config.yaml
positions: "alibi"
optimizer: "muon_variant"
lr_head: 0.00519
doc_mask: true
Each number is 128 + 32 x the weight over its row's rms, rounded and kept within 0 to 255. Layers, rows and columns count from 0. The size above them is the row's rms in percent of the matrix's.

# layer 4 MLP up, 2560x640, rms 0.0348, rows 2415-2457, columns 80-159
size [107  98  95  98 103 105 106  93 103 109 101  99 104  94 104  98 103 101  94 100 104 101  95  96  99  99  99 100  98  98 100  96 106  93  97 102 106  99 105 101  96 103 101]
[[133 124 115 182 104 163 159  75 115  46 154 153  89 105 153  47 116 161 137 192 147 149 128 147  91 154 165 149 157 166 163  83 145  90 103 129 143 104 172 168  81 175 124 151 151 161 123 110 117 142 100 162 117 160 102 213  77 113 191 116 163 115 132 137 127 149 113 135  91 165  93  99 117  61 195 136 158 142  74 150]
 [147 150 109  94 107 200 157  73 114 117  88  94  48 147 114 130 137 102  75 128 116  70 146  90 160 186 128 112 136 106 133 105 139 132 137 123 210 102  75 155 117 110 133 156  80 129  91 104 147 119 101 147 122 129 140 141 136 141  86  99 153 164 156 146 117 127 143 112  92  77  66 191  89 149 119 150 109 127 164  98]
 [145  67  93 141 152  78 120 128  84 112 176 194 165 147 135 127 120  99 110 153  53 126 163 153 151  86  92 153 131 152 124 143 149 129  46 131 122 179 196 154 157 133 110 132 118 155  75 157 120  98 118 187 116 121 135 137 130 165  79 143  97 152  94  27 131  59 131  86  82 155 155 100 109 165 178 107 159 190 108 114]
 [105 148 189 122 111 154 115 176 122 140  88  91 171 150 108 156 153  98 210 135 181 133 152 122  88  62  98 157 127 137 115 161 137 171 100  83 130 228 135 116 138 139 122 140  83 146  89 161 136 139 128 156 152 119 128 220 107  94 116 139 117 131  60 139  66 122 159  74 100 181 141  91 108  88 155 128 205 130 119  95]
 [ 98  83  76 137 111 149 140 141 158 183 172 173  72 136 105 135 120 138 143 162 156 174 131 184  84  99 120 145 154  99 194 149 125 146 169 155 121 109 126 133 118 113 106 167 113  98 151  95 120 106 106 135 101 140 134 120 125 101  77  99 157 143 131  91 137 154  91 124 145  98 153 206 100 152 103 109 106 133 149 147]
 [149 166 197 125 137 175 144 150  85  58 136 197 101 141 125 134 152 167  97 129  98 133  97  96 141 108 159  63  94 109 171 110 174 105 173 127 174 114 131 161 135 209 104  99 126 171  60 128 118 175  95 109 136 178 100 143  96 104 178 122 111  70  77  95 132 169 117 120 143 100 103 119 159 106 116 144 131 129 149 131]
 [154 157  95 180 150  99 169 134 136 131  76 168 118 122 164  55 172 102 141  73 127 143 159  91 129 152 168 173 172  78 148 143 116 111 160 129 152  76 125 164 147 112  89 135  52 152  78 129 120 146 140 182 101 118 135  79 164 142 117 133 121  98 129 167 131  76 150 143  99 159  82 112 160 130  70 136 155 141 126 147]
 [138 115 209 125  96 184 147 103  98  92 175 126 132 123 131 142 188 162 138 146 141 158 132 138 145 121  90 180 146 125 205 125 183 133 143 128 149  85 199 165 101 154 132 141  98 142 121 123 116 142 103 106  60 150  77 104 122 132 147 117 154 120 136  96  74 103  66 166 159 145 130 102 103 101 171 140 158 148 132 113]
 [188 101 167 165 157 125  89  88 155  84 102 170  77 132 155  94 145 133  94 168 131 125 167 129 117 136  56 163 151 144  72  76  55 120 109 142 100 128 121 112 158 112 124 161 137 116 135 158  80 129 191 145 116  70  94 121  92 140  73 142 155  87 123 138 133 136  59 101 181 138  61 111 167 127 116 110 118 155 141 144]
 [141 144 118 108 157 121 150 146 124 113 142 110 128 165 113  95 171  20 151 110 152 137 139  98 140 138 158 108  20 152  95 177  87 145 104 131 162 114 129 174 113 144 156 102 140 143 104  75 131 156 149 132 149 120 126 153 136 122 129 131 167 162 117 114 102 184 139 151 100 119  99 102 182  53 115 105 121 124 163 110]
 [169 106 138 137 131 141  84 120  60  98  99 184 147 135 137 146 146 182 111 125  89 130  98 207 134 116 127 132 159 101 109 130 121 169 147 169 112  94 117 149 138 109 150 138 171 161 148 131 102 146  72 143 149 162 155  77 114  92 152  99 144  81  87 147 181 110 132 134 118 194 121 177 113  89 108  92 111 161 101 115]
 [101  81 162 179 154 143 138  90 139 107 131  98 156 123  84 135 171 135 126 107 151 123 132 172 169 167 141 157 126 104  97 125 147 119 136  83 105 138 140  91 130 108 160 171 123 126 115  93  48 173 114 160 115 145 188  88 120 133 110  97  82 235 167 134 107 164 115 141 127  78 156 126 129 160 109  95 118 152 124 127]
 [127  99  82 126  97  86 115 105  91 130 122 128 181 141 102 142 154 138 119 167 120  82 124 132 110 156 150  96 108 138 183  98 117 160 148 172 154 118 198 122 144 175 187 116 140 136 108 136  93 200 139  96 135 100 123  78 134 155 138 133 145  89 137 161  60 122  91  80  69 141 146 194 145  84 125 115 175 142 123  95]
 [109  49 141 115 159 140 123 134 136 123  79 152 191 126  82 157 153 103 177 115 156 101  57  96 134 186 170 136 140 116 105  77 190 143 144 100  88 135  79 115 176  74 129 108 140  74 189 127 121 179 121 154 121 136 172 191 121  88  94  60 129 126  70 155 107 139 128 161 158 109 156 129  80  26 141 151 104 207 137 106]
 [126 227 175 120 192 112  66 103 156 106 159 129 142 102 192  61  80 138 103 155 124 141  73 178 134 183 127 153  93 110 132 154 108  83 141 170  73 136 142 139 109  84 106 120  86 144 115 164  95 175 134 107 147 130  55 136 200 128 131 195 103 150 132 120  94 200  87 101 137 130 126 128 109 134 128 206 141 102 135 175]
 [ 91 134 149 139 107  91  97 150 131 100 161 134 108 129 169  99 128 155 194 189 111 166 155 110  77 126 119  87  98  92 160  75 144 136 159 135 191 143 136 175 132 215 193 132  51 105 163 155 112 197  51 212 111 124 137 145 131  89 207 105 132 153 159 110  97 121 153 104 171 123  76 131 133 128 151 208 161 160 121 100]
 [114 111 151 130  99  58 125 121 149 137  93 179 159  65 124 168 124  83  96 110  86 181 142 157 181 119 163 125 126  57  66  96 144 101 157 170 113 155  98  84 100 118 162 120 127  99 155 128 146 153 137 141 144 149 119 134 114  83 118  47 142 127 177 139 110 145 102 138  73 165 130 116 125 103 124  95 107 135 159 154]
 [163 178 110  94 111 117 104 159 140 119 181 131 160 101  86  50 163 135 147 185 120 154 108 119 146 103 142 146 138  67 121 113 174 116 149 125 114 159 129 151 100 173 151 126  90  99  97 199 154 141 144 109 119  86 129 142 134 168 107 136 133 228 111 168 136  67 143 172 160 125 159 112 136 103 107 176 131 131  95  94]
 [108 156 139 121 133 167 154 103 116 113 130 166 129 124 166 129 106  85 108 102 120 169 103 144 110 114 106 130 179 130 156 114 112 149 136 170 166 148 157 156 116 123 166 143 115 158  93 163  64 134 110 174 117 143  88  95  84 170  50  59 120 184 116 107  72 107 139  53 128 138 141 134 176 195  22 152 206 192  88 151]
 [177 161  89 161 129  89  56 101 140 117 126 146 138  94 205  86 171 131 109 108 120 141  69 120 102 115 116  81 112 103 175 108 101 168 123 170 138 167 127 143 142 134 103 177 181 180 105  86 120 116 104 113 123 164 128  79 129 152 124 178 146  98 120 175  78 188 130 119 107 105 148 167 165 161 137 121 107 107 130 101]
 [ 53  97 107 113 129 120 120 130 118 128  94 140 139 100  21  68 136 138  97 111 153 109 149 107 127 110 130 162 124 120 185 115 133  81 110 134  83 165 204  78 166 196 164 161 199 113  82 135 146 100 178 102 121 132 151  90 113 113 141  90  83 128 102 151 126 101 132 130  82  65 145 124 118 113 156 101 156 159  95 134]
 [117 139 167  80 107  94 168 153 181 146 192 108 111 158 136 200 122  98  89 174 126 121 123 155  75  69 101 128 152  86 152  71 102 122  99  96 121 120 145 102  64 133  76 133 137 130 198 161 157 166 125 140 108 145  70 131 146 111 110 194 196 111 158 128 127  61 119 124  88 101 124  83 135 122 100 170 156 116 118 112]
 [158  83  85 138  93 127  75 167 148 123 172 156 145 149 109 119 129 123  85 118 123 109 146  76 153  99 181 156 146 154  98 148 160 106 170 106 150  76 108 109 128 117 104 128 102 197 136 130 109  98 128 114 136 126 162 208  90 119 110  97  87 182 183 106 139 148  76 140 128 147 143  84 100 129 120 116 113 102 102 141]
 [112 102 110 182 121 112  75 191 125 172 121  74 145 131 124  81 156  97 107  96 130 147 104 153 143 100 115  79 142 118 135 162 134 119 117 117 114 106 149 170 112 122 117 127 120 166  95 138 177 155 197 113 173 135 149 137 117 136 113 124 172 125 142 168 177 154  95 101 101 120 159 143 161  75 176 129 191 106 123  50]
 [ 78 145 106  93 114 159 157 122  88 152  50  87 168 113 106 129 154 172 116 179 129 197 173 183 142 187 132 138  94 116  88 161 199 151 151 154 141 114  81 108 174  54 177 226 107  98 178 197 173 137 169 132 149 139  93  87 134 158 142  66  89 199 139 103 131 105 219  71 114 113 151  82 119 151 164  82  64 207 121  84]
 [162 130 116 117 132 133 161 150 106  89 182  96 137 136 164 153 118 156 171  89 199 199 127 109 133 142 144 109 157 122  81  96 125 131 108 137 103 131  91 132 136 142 116 132  93  83 133  57 155 142 158  81 156 186 115 147  83 130 170  93 109  84 143 113 101 153 105 147 128 107 167 169 129 116 137 127 176 138 113 140]
 [140 152  90 109 128 155 132 153 142 105  90 107 172 105 120  62 141 159 124 166 133 146 126 158 153 132 147  87 152 100 121 146 120 170 132 126 131 106 142 115 129 105 151 180 132 108 129 119 116 187 106 142 114 120  95 120  80 154  83 109 160 178 144 139  87  89 128 105 121 134 147 117 182  89  91 191 125 133 123 126]
 [ 87 129 131 150 138  82 116 159 200 168 166  70 142 112 105 118  91 114 139  88 133 112 100 136 112 133 185 116 148 114 129 106 144  87  97  50 157 130 170 192  85 138 179 134 206 123  96 149 185 118 130 125 109  74 100 194 113 114 155  91  88 155 127 103 153 191 145 161 114 118  79 141 124  96 135 129 162 132 114 147]
 [138 102 127  70  90 168  81 112 140 114 108 137 149  92  92 157  99 161 118 122 119 107 107 156 129 126 176  87 108  69 173 162 166 141 107 162 106  89 124 101 100 181 128 191  80  41 120 123 198 144  92  74  85 105 136  97 159  98 162 119 146 119 111  90 106 194 149 131 148 155 100 157  78  98 145 116 133  98  96 157]
 [165  69 175 134  81 100 104 143 184  68 143 162  91 156 107 104 200 177 137 143 193 104 209 148  94  97 106 146  61  86 173  96 132 108 125 179  72  96 124  99 166 133 119 105 120 145  98 129 118 142 165  66 149 122 142 157 101 157 131  91 133 104  76  77 105 117 108 136 130 204 147 132  88  81 158 132 118 151 160  84]
 [100 148  67 128  88 119  73 143 160 136 132 107 196 145 130  33 132 146 152 174 138 118 129 165 151 139 113 143 133 162 111 124 166  69 151 128 115  99 127 120 163  93 149 108 179 152  83 152 148 153 102 133 111 146 118 133  97 137 153 114 162 111 125 124 124 181 170  75 109 157  86 157 103 122  46 101 165  74 160 168]
 [133 135 205 117 137  84  76 116 133  48 138 161 113 167 163 107 177 131 189 146 139 114  95 164 171 156 124 129 171 107  53 120  67 133 130 163 104 143 109 141  79  73 120 111 159 118  99 142 142 105  70 125 140  53 133  97 142 113 103 102 114 128  96 128  33 117 122 141 118 113 115 135 169 108 102 147 113  74  85  69]
 [118  96 139  80 160 159  93 114 156 169  95 145 118  88 137 162 159 124  93  88 118 107 115 115 131 175 201 116 151 191  94 115  83  87 111  84 115 112 104 128 148  87 120 129 157 154  81 138 140 100 103 164 109 104 184 100 115 105 186  85 108 113 149 107 188 115 149 105 122 152 119 156 177  81  92 155 129 125 141 109]
 [ 90 127 131 122 133 125 106 169 148 133 128  79 121  93 135 123 127 122 112 127  66 142 111 121 143  90 155 134 130 148 180 111 168  95 130 114 123  53  85  83  53 106 149 177 111  99 136 158 125 116 163 162 139 145 131 140 160 134 152 218 118 102 109 198 145  78 122 166 130  89  93 123 129 115 135 160 166  75  72 121]
 [208 111 123 106 191  90 149 145 111 148 126 122  96 126 178 128 175 143 138 131 149 132 107 145 122 129 174 139 155  78 157  94  86  78 114 169 151 149 149 125 105 192  69 123  92 121 148 161 116 134 100 176  95 104 101 128  91  55 133  86 186 152 110 120  60 112  61 115 108 166 117 128 190 134 107  80 147 147 147 183]
 [151 157 156 166  45 115 176 109 138  97 142 135 120 139 112 143 214  97 136 146 113 154 112 161 124 150  80 135 131 161  87 129 114 137 155  99  66 155 111 166 142  94 121 115 118 157 160  96 145 133 128 153 149  81  58  92 142  55  91  35 130 114 116 147 103 106 175 162 108 149 115 146 108  73 172 102 139 106  86 119]
 [121 140 136 135 116  90 175 175 147 118 106  46 133 139 123 117 105 128  91 105 136 128 163 113  85 164 121 101  95  99 166 146 167 132 133 138 139  86 115 126 126 137 112 158 125 102 105  66 105 132 146 150 143 114 125 152 100 115 150 106 159  78 117 121 152  80 102 201 157 152 158 135 135 120 102  79 116 126 123  54]
 [140 140 168 161  86 149 139 108 119 164 140 177 131 149 142 151 130 145 174 158 168  47 176 167 130 111 203 163 156 106 158 113 147 134 137 175  53 195 169 162 109 129 110 109  83 150  95 103  96 112 115  86 121  98  73  84 100 124 154 113 176 147 185  35 157 177 169 158 122  89 124 124 142 110 119  67 120 119 150 163]
 [185 169 138  59 106 167 164 129 143 175 104 129 186 119 105 166 147 134 129 149 103 114 126 168 136  96 175 159 170 103 189 106  82 180 126  68 150 127 145 151 135 152 123 169 149  80 141 160 114 146 166 133 104 111 114 137 156 116 113 133 111 123 166 133 130 129 108 128  54 149 165 156 153 141 179 140 127 138 160  64]
 [ 98 158 109 154 102  98  57  85 140 139 110 181 172 145 124 182 166  90 127  66 144 131 120 133 123 131 104 155 116 112 114 168 128 145  69 121 149 102 112 112 132 206 155  78 134 149  98 124 163 150 110 101 120 106 111 143 167 124 152 107 183  96 170 155 133 150 152  95 179 132 127 161 139 142 143 114 154 117 185 115]
 [ 98  51  82 132 102 104 150 150 107 146 134 107 187  93  50 176 106 128 117 179 126  94 100  83  84 146 102 160 141 103 104 138 158 167 131 122 103 109 166 105 170 125 137 125 186  91 139 117 120 124 154  88 215 147 101  99 101  88 197 150 147  82 149 126 111 178  81 158 129 139 155 136 106 138 163 174  69 131 116 117]
 [ 95 159 124  90 151 165 113  69 160 135 143 119 109  83 129  56 107 122 132 128 118 129 162 116 119 156 142 156 118 130 136 146 156 192 172 143 131 122 140 140 122 108 172  98 147 142 122 157  79 181 162  22 130 178 145  63 138 152 116 111 143 151 132 132 120 150 135 143 123 198 116 117 157 160  84 128 106 169  87 102]
 [154 123 100 103 114  42  92 135 125 119 155 120 126 108  92 151 139 195 149 146 169 148  77 139 164 187  96 153 107 122 133 157 109 151 178 104 138 131 120 105 112  30 177 201 135  83  89 132 147 189 101 145 143  78  90 146 112 111  95 121 104 112 149 169 143  98  80 116 106 138 158 145 133 119 124  58 112 171 151 151]]
# layer 4 MLP down (transposed), 2560x640, rms 0.0348, rows 2415-2456, columns 80-159
size [113 103  98  98 117 106 105  94  98 110  98 102 105  96 108  98 104 100  93  98 104  97 104  93  95 102 102  94  99 101 101  95 105  99  99 100 102 109 109 100  94 102]
[[100 132  77 149 151 136  84  57 129 109 145 130 132  82 121  97 109 101 166 157 151 161 142 164  61 140 132 169 234 136 167 140 148 143 107 119 137 159 128 114  95  99 139 129 129 142 121 138  65 128 106 140 120 137 126 120 158  76 164 141 109 116 139  85  91 105 167 106 160 111 144  84  66  89 161 113 172 184 179 122]
 [ 95 110 131 153 123 149 105 115 109 127 110 142 175  52  88 150 115  90 108  95 108 148 105 185 132 132 112 117 159 111 141 124 151 143 171 158 108 109  68 114 133 127  76 166 128 131 150 108 110 138 154 144 144 135 122 154 186 185 153 139 111 110 108 203 106 117 110  96 118  83 102 123 163 106 128 155 173 118 174 134]
 [114 196 102 143 110 122 124 112 167 174  64 103 148 106 114 124 124 122 214  85 201 128 148 143  84 156 156 146 113 110 157 144 150 169 131 194 155 139 118 106  76 115 143 138 168 107 161  46 134 142 121 123 167 150 106 112  90 137 109 164 150 128  95 200 151 160 127 164 154 131 125 103 161 121 121 170 160  90 138 139]
 [136 134 125 171 100 102 112 115 147 119 116 131 150  84 137 168  73 173 134  76  96  94  95  37  99 150  89 194 110 158 101  96 129  85  94 143 117 121 120 119  86  95 102 133 157 154 155  52 155  82 124 163 132 145 161 151 138 110 105 178  85  70 141 112 193 191 130  86 146 130  66 136 148 179 165 158 107 174  98  79]
 [100 128 103 129  79 105 123  88 116  93 156 145 165 119 101 162  90 135 133 140 101 131 227 124 121 207 151 149 129 163 121  94 125 160 106 122 152 140 156 157 155 125 129 139 103 135 151 158 114 104 151  86 110 140  69 116 112 129 159 113 151 118 177 144 165 137 119 113 130 149 123  80 152 107 112 139 155 118 124 179]
 [103 154 143 115 137 137 109 150 152 152 176 185  75 150 161 133 106 164 105  64 122  97 159 133 130 124  64  54 109 143 105  89 127 122 124 113 125 150 135 153 120  65 135 114  94 132  96 146 172 103 143  95  88  98 108 121 144 167 142 114  98 134 113  87  82 128 105  69 121 125 167 149 142 116 165 158  71  96 144 161]
 [126 107 130 151 113  67  85 126 146 126  69 141 102 108 215  77 142 119 137 112 189 146 167  90 137 136 118  61 187 163 155 108 161 173  83 145  95  95 140  58 193  87  99  54 110 140  75 109 155 140 147 159  97 137 103 105 150 147 135 162 135 146 127 155  76 119 114 114  79 120 178 103 126 152 131  84 118 198 148 137]
 [113 120  87 128 191 131 103 139 203 173 145 134 137 114 123 125 117 121 141 164  47 138 172 144 111  45 117  71  93 194 142 114  90 100 161 148 105 127  91 115 145 157 134 133 106 128 138 140 124  73 137  80 176  45 111 117 100 139 152 201  90 107 118 150 142 174 152 117 142 116 155 126 141 186 105 154 140 107 103 135]
 [145  74 140 150 105 191  70 119 104 160 120  87  73 104 202 138 153 150 145 129 111 156  95 105 121 147  69  73 130 171 110 101  86  98 126 155  59 162 125 174  95 100  69 117 180 157  97  80 132 188 107 170 176 178 176 149 143 104 151  95 171 135 154  99  89  96 103  87 105 127 143  75 149 156 148  99 177 111 137 149]
 [131 130 154 124 152  62 119 177 141  79 123  72 159 191  94 140 176 132  98 123 164 115  79 180 114 120 142 125  85 123  82 156 100 128 133 140 109 102 145 201 136  96 172 127 150 181 127 171 139  90  91  86 127 155 146 101 116 137 186  58  89  57 104  77 129 119 136 119 136 113  95 102 160  92 108 130 130 118 124 192]
 [116 105 164 115 113 135  71 145 154 102  86  99 156 138 169 116 122 129 155 132 139 103  83 105 122 163 150 109  87 135 175  69 170 105 196 141 135 154 106 177 140 118  98 163 144 129 152 132 115 182  87 105  80 102  97 150  98 158 101 173 134 135 166  99 150 109 102 112 167 169  89  84 109 129 146 155 119 151 111 129]
 [ 95 151  79  92  84 118 134 208  93 121 136 186 132 150 150 108 133 173  73 122 107 131 140 105 178 170  96 146 117 136  77 188 108 172 162 113 138 181  99  98 127 131 140 130 115 102 106 188 139 100  82  96 209 138 150 108 123 112  48 129 130 183  99 141 178  76 143 128 100  86 165 158  84 148  88  85 157  58 137 151]
 [157 128  97  72 142 131  77 158 138 104  86 139 159 157  99 105 133 158 127 184 107 170 163  39 127 134  97  99 125 110  92 125 127  92 110 123  85 178 131 153  92 130 147 166 148  43  94 115 167 106  81 128 169 184 149 184 181 151 136  91 148 117 155 108  92 124 101 128 222  95 125 160 119 100 165 118  95 120 156 139]
 [147 129 135 164 129 137 115 118 150 109 115 130 133 127 131 116  97 134 183 128  85 136  62 151  95 102 129 163  71 160 155  92  82 117 108 152 111  47  92 103 103 141 138 132 194 154 159 196 155 127 112  80 117 160  87 149  70 110 122 132 125 121 116 128 171 145 161 138  86 114 137 178 139 157 117 142 129 164 105 156]
 [ 60 161 144 110 137 114  98 153  85 119 136  82 139 212 154  85 111 143  99  91 172  93  95 138 175 154  70 194 154 110 117 104 143 140 131 104 136 134 106 135  80 125 160 174 127  73 170 140 125 156  98  93 127 102 111 131 166 133 164  99 107 126 109  12 129 111 132 164 187 105 181 175  55 106 141 115  84 139 136 122]
 [ 52 144 141 100 101  58 174 159  85 105  81 152 189  88 147 165  80 163 141 129 175 110 154 168 158 130  84  96 122 176 108 125  95 133  55  91  74 148 115 135 115 168 148 140 109 142 130 106 159 110 137  97 165 142 141 148 156  75 171 144 171 152 133 130 130 121  83 116 172  96 103  88 140 147 170 117 127 138 180 116]
 [ 83 143  98 110 113 157 133  87 126 104 142 111 123  83 114 128 131  68 140 125 141 135 148 139  69 210  96 163 137 161 104 131 108 165 170 162 147 105 133 102  61 168 160 173 104 162 140  69  88 166  99 154 100 188 112 132 101  79 129 131 104 124 143 140 141 138 138 126 139 109 126 101 120 152 173  80  90 115 123 112]
 [ 92 156 123  84 231 131 130 128  92 129 138 126 106 175  84 167 114  97 138  61 111 113 124 126 156 141 156 163 190 131  90 108 134 153 133 126 144  67 188 109 109 154 140 142 107 226 160 144  57 182  93 139  58 101 143 134  67 134 155 100 177 138 128  78 111 126 139 131 147  93 123 168 119 140 148 116 109 186 122  90]
 [140 104 158 141 102 102  95 154 136 150 198 109 166 115 125 125 120 157 143 148 108 111 138 106 124 130  95 123  95 120 156 138 125  98 145 103 116  58 167  77  87 155  97 165 173 170 188 136 115 155  84 158 114 211 157 173 156 167  92 124 122  83 207 121 157  82 128 146 109  85 105  75 169 158 120  37 116 171 164  79]
 [145  77 166 135 120 109 110 125 183 113 153 127 142 133 155 114 106 127 112 101 101 106 198  86  88 122 114 153 151 128  88 146 185 107 153 116 139 100 187 106 205  67 159 145 125 108  68 138 163 128  81  93 116 132  78 137  66  97 146  94 108 154 123 137 129  45  90 180 128 162 125 127  89 125 134 134 157 156  61 155]
 [121 161  69 106 133 180 126 160  62 146 130  98 116 120 103 123  93 133 126 141 118 149 139 132  92 144  76  95  95 118 110 128 169 123 163 160 114 142 180 124  71  95  76 195 140 163 121 108 110 165 108 205 162 143  84 115 114 140 123 134 141  97 109 138 104 184 172 141 123 142  88 136 131 177  98  75 127 139 170 145]
 [ 67  86 151  91 118 145 133 133 144 133 166 104 121 110  99 159  84  78 158 125  98 138  97  93 101 152 137 153 156 130 157 156 136 133 123 109 116 125 144 168 127 113 153 145 173  52 120 168 127 108 150 130 117 137  90 116 160 106 158 142 143 121 122 122 105 115 102 186 112 171 133 124 118 164 178 102 104 179  93  87]
 [ 94 136 106 151 182 112 153  75 117  94 109 116 123 142 136 135  86 161 193 171 151 128 137 162 140  82 127 116 157  77 108  98 162 117  93 130 128 150 126 150  45 111 154 137 191 131 135 132 109 143 112 135 101 183 120 102  85 158 151 119 152  88  82 143 127  86 130  89 101 103 102 125 164  99 170  99 164 153 166 103]
 [ 99 163 121 105  77 123 129 107 139 107 212 151 110 198 139 148 187 126 149 177 154  53 158  99  77 139 167 152 133 102  55 113 110 108 106 189 149 221 123 127 116 215 143  90 162  86  85 130 130 125 111 144 127  83  94 159 160 126 154 146 133 173 131 106 129 128 125 199 195 144  94 150 148 129  95 160  51 114 113 121]
 [209  81 157 206 177 124 120 116 127 123  51 158  77  97 119 127 156 163 123 128  72 151 143 167  97 180 164 125 105 154 115  96 145 134 136 113  67 104  35 116 114  94 182 166 173 157 125 111 107 125 152 179 113 103 105 153 141 103  58  70 157 122 197 156 142 173 143 134 116 168 149 129 129  91  96 163 101 151 136 100]
 [136  66 120 117 112 102 118 163 147  65  71  52 135  93 147 143 180 124 111 135 118 102 159 152 130  97 174 129  92 157 134  94 137 149  49  97 146 114 165 157 112  87 160 110 163 138 169 176  80  95 119 140 124 135 114 107 145 129  83 162 177 125 106 137 141  99  94 144  87 133  74 107 101 134 173 127 126 128 130 131]
 [111  89 132 126 169 147 194 162 141 146  92 151 145  53 140  72 167 113 145 119 169 146 182 135 138 101 149 155 137 183 163 135 150 156 105  91  88 117 200 129  76 151 139 166 200 103 133 129  94 165 101 142 150 131 152 160  93 126 103 124 122 137 118 127 166 136 157 157 136 140 165 113 110 127 110 161 109  95 110 110]
 [132 143 148  61 131 108  52 123 121 139 148 133 148 145  95 104 145  19 173 159 138 166 152  98  79 111 165 128 126 150 153 159 159 103  93  84 123 149 137 127 137 112 137  95 128 174 179 106 140 106  75 146 184 162  96 106 108 164 106  97 115 183 110  28  72 173 101 190  97 167 121 107 105 140 160 145 114 117 108 176]
 [116 149 129  81 132 174  96 162 204 133 155 106 161 158 109 158 159 100  65 151 154 138 124  60 114 146 163 137 155  88 142 183 133 119 160 108 129 174 128 154 148 101 164 104 112 107 141 143 101 151  94 109 129 135 148 172 107 122 173 108 149 105 166 135  65  93  84 128  81 155 127 140 143  92 125 191 140 175 153 147]
 [143  51 116  94 133 138  76 245 165 158 105 102 132 168 187  58 140  76 197  81 102 127  87 155 218 120 101  92  90 142 129 107 136 100  91 106 129 130 134 136 149 166 165 161 170  70 148  96  64 174  97 167 142 112 146 149  69 110 113 110  80 155 109 174 149 133 129 160 180 164 101 130 148 164 143 163  65 133 140 170]
 [136 141 125 167 103 111 116  82 144 124 117 180 111 205 136  98  92 170 125 131 142 144 147 129 166 123 147 170  94  85  88 183 152 119 131 151 128 147 116 187 108 148 115 149 146 157 104 157 149 125  81 180  82 140 105  59 112 101  89 122 155 129 135 184 116 101 145  91 190  83 150 153 117 145 100 102 148 129  92 142]
 [155 157 112  77 130 188 110 107 120 131 143  68 100 168 116 111 142 115 115 131 119 129  88 126 120 112 127 183 110 127 107  61 196 156 148  74 117 132 128 152  95 120 182  91 128  92 213 133 101 112 135  99 147 181 165 142  99 104  86 172 152  95 161 120 179 153 139 122 110  71  70 126 129 175 122 160 128 163 154 109]
 [117  83 174 129 116 169 118  41  86 213 108 116 100 156 175 188 129 119 165 110 178  95 120 148 182  63 149 151  76 130 109 114 166 108  91  76 158 148 129  87 163  99  99 131 123 119 127 181 123 153 154 105 176 107 111 162 171 126 169 131 133 104 122 136 127 174 112 116 183  89 152 110 161  83 130 137 134 104 132 110]
 [114 121 117 120 177 121 150 159  71  93 168 182 134 147 158 140 113 127 100 120 199 101 100 149  85 155 124 189 161 154 127 118 130 118  98 135 103 111 132 152 112 154 115 110 130 133 147 128 200 117 175 128 215 108 162  21  91 123 118  57  77 170 154 138 112 109 134 212 153 115  90 124  52 103 151  50 209 104 109  60]
 [110 109  80  94 125 155 128 109 117 171 141 151 145 167 114 121 200 116 149  95 164  98 186 141 129  61 169  79 146 130 118  98  97 162  98 156 188 124 122  88 137 145 133 170 126 104 126 111 173 185 155 153 154 132 130  79 158 155  79 128 113 118 162  94 145 123 151 125  92 136 113 114 119  98 100 115 134  91  95 155]
 [ 82  63 125 117 115 133 112 130  67 168  82 105  90 157 126 101 129 155 150  76 127 138  82  83 116  87 143 114 104 133 146 118 118 143 125  52 145 121 210 104 129 136 113  90  82 101 105  78 105 109 144 122 163 150 121 145  97 119 170 171 140 130 130 125 175  74  83 110 178 112 117 157 112 175 123 128 111 151 113 144]
 [172 129 110 103 121 124 186 113 111 101 171 143 131  66  96 106  93 116 164 181 195 183 159 121 138 108 157 128 142 143 192 147  88 130 122  87 161 141 134 134 176 156 116 155 162 137 129 125 137 157 133 130 128 123  93 134  92 121 130 151 181 133  68 169 146 102 108 101  82 144 179 145  72 145 108 170 160  79 127 147]
 [ 68 122 128 162 193 128 107 184 102  77  91 100 102 162  95  80 105 119 125  75 172 130  66 123 137  61 106 134 133 211 115 145 141 146 145 113 175 147 102 124 140 129 110 102 145 173 126 117  80 111 114 138  77 165 115 163 112 158 150 137 140 136  93 121 159 102  42  65 110 128 133  70 127  99 122 106 143 174 121 100]
 [177  88 121  70 153 182 132 187 169 111 175 145 131 105 138 112 137 129 143 113 152  59 101 121  82 124 153 116 159 127 131 135  78 125 127 171 133 101  79  92  88 103 147  92 162 145 126 154  87 115 136 168  96 175  58 180  96 137 101 130 130 165 172 145 133 110 120 153 114 152 122 182 152 123 117 116 159 121 148  96]
 [ 98 136 114 186 141 145 156  91 128 130 179 110 114 135  94 113 143 100 151 162 136  96 163 152 103 105  51 127  82 138  97 112 121 169 126 154 128  90 103  89 141 157  85 166 150 100 102 107 146 188  96 123 140 162 113 224  81  51  66 123 117 113 203 124 115 178  97 142 119 140 148  85 174 118 154  39 136 150 139 153]
 [131 158 157 102 162 147  99 138 125 147 125 174  50 101 179 124 133 125  98 139 166  64 224 117 123 119 123 126 111 179 157 179  98 111 136 112 124 128 122 166 139 152 115 139 102 170 139 137 132 128  67 129 161 177 143 138 133 135 106  62  93 122 114  84 102 120 190 123 113 147 107  95  96  67  97  20 127 143 133 137]
 [141 158 153  77 106 144 110  87 144 124 148 153 121 108 149 152 111 134 155  61 154 170 132 160 144 152  72 165  59 150 148 160 122 136 134  84 149  86  67 128 104 106 184 189  97 134 136 117 150 141  92  63 168 184 145 119 154 140 103 118 110  90  95  67 143 173 121 208 185  88 143  93 119  70 138 121 129 132 142 157]]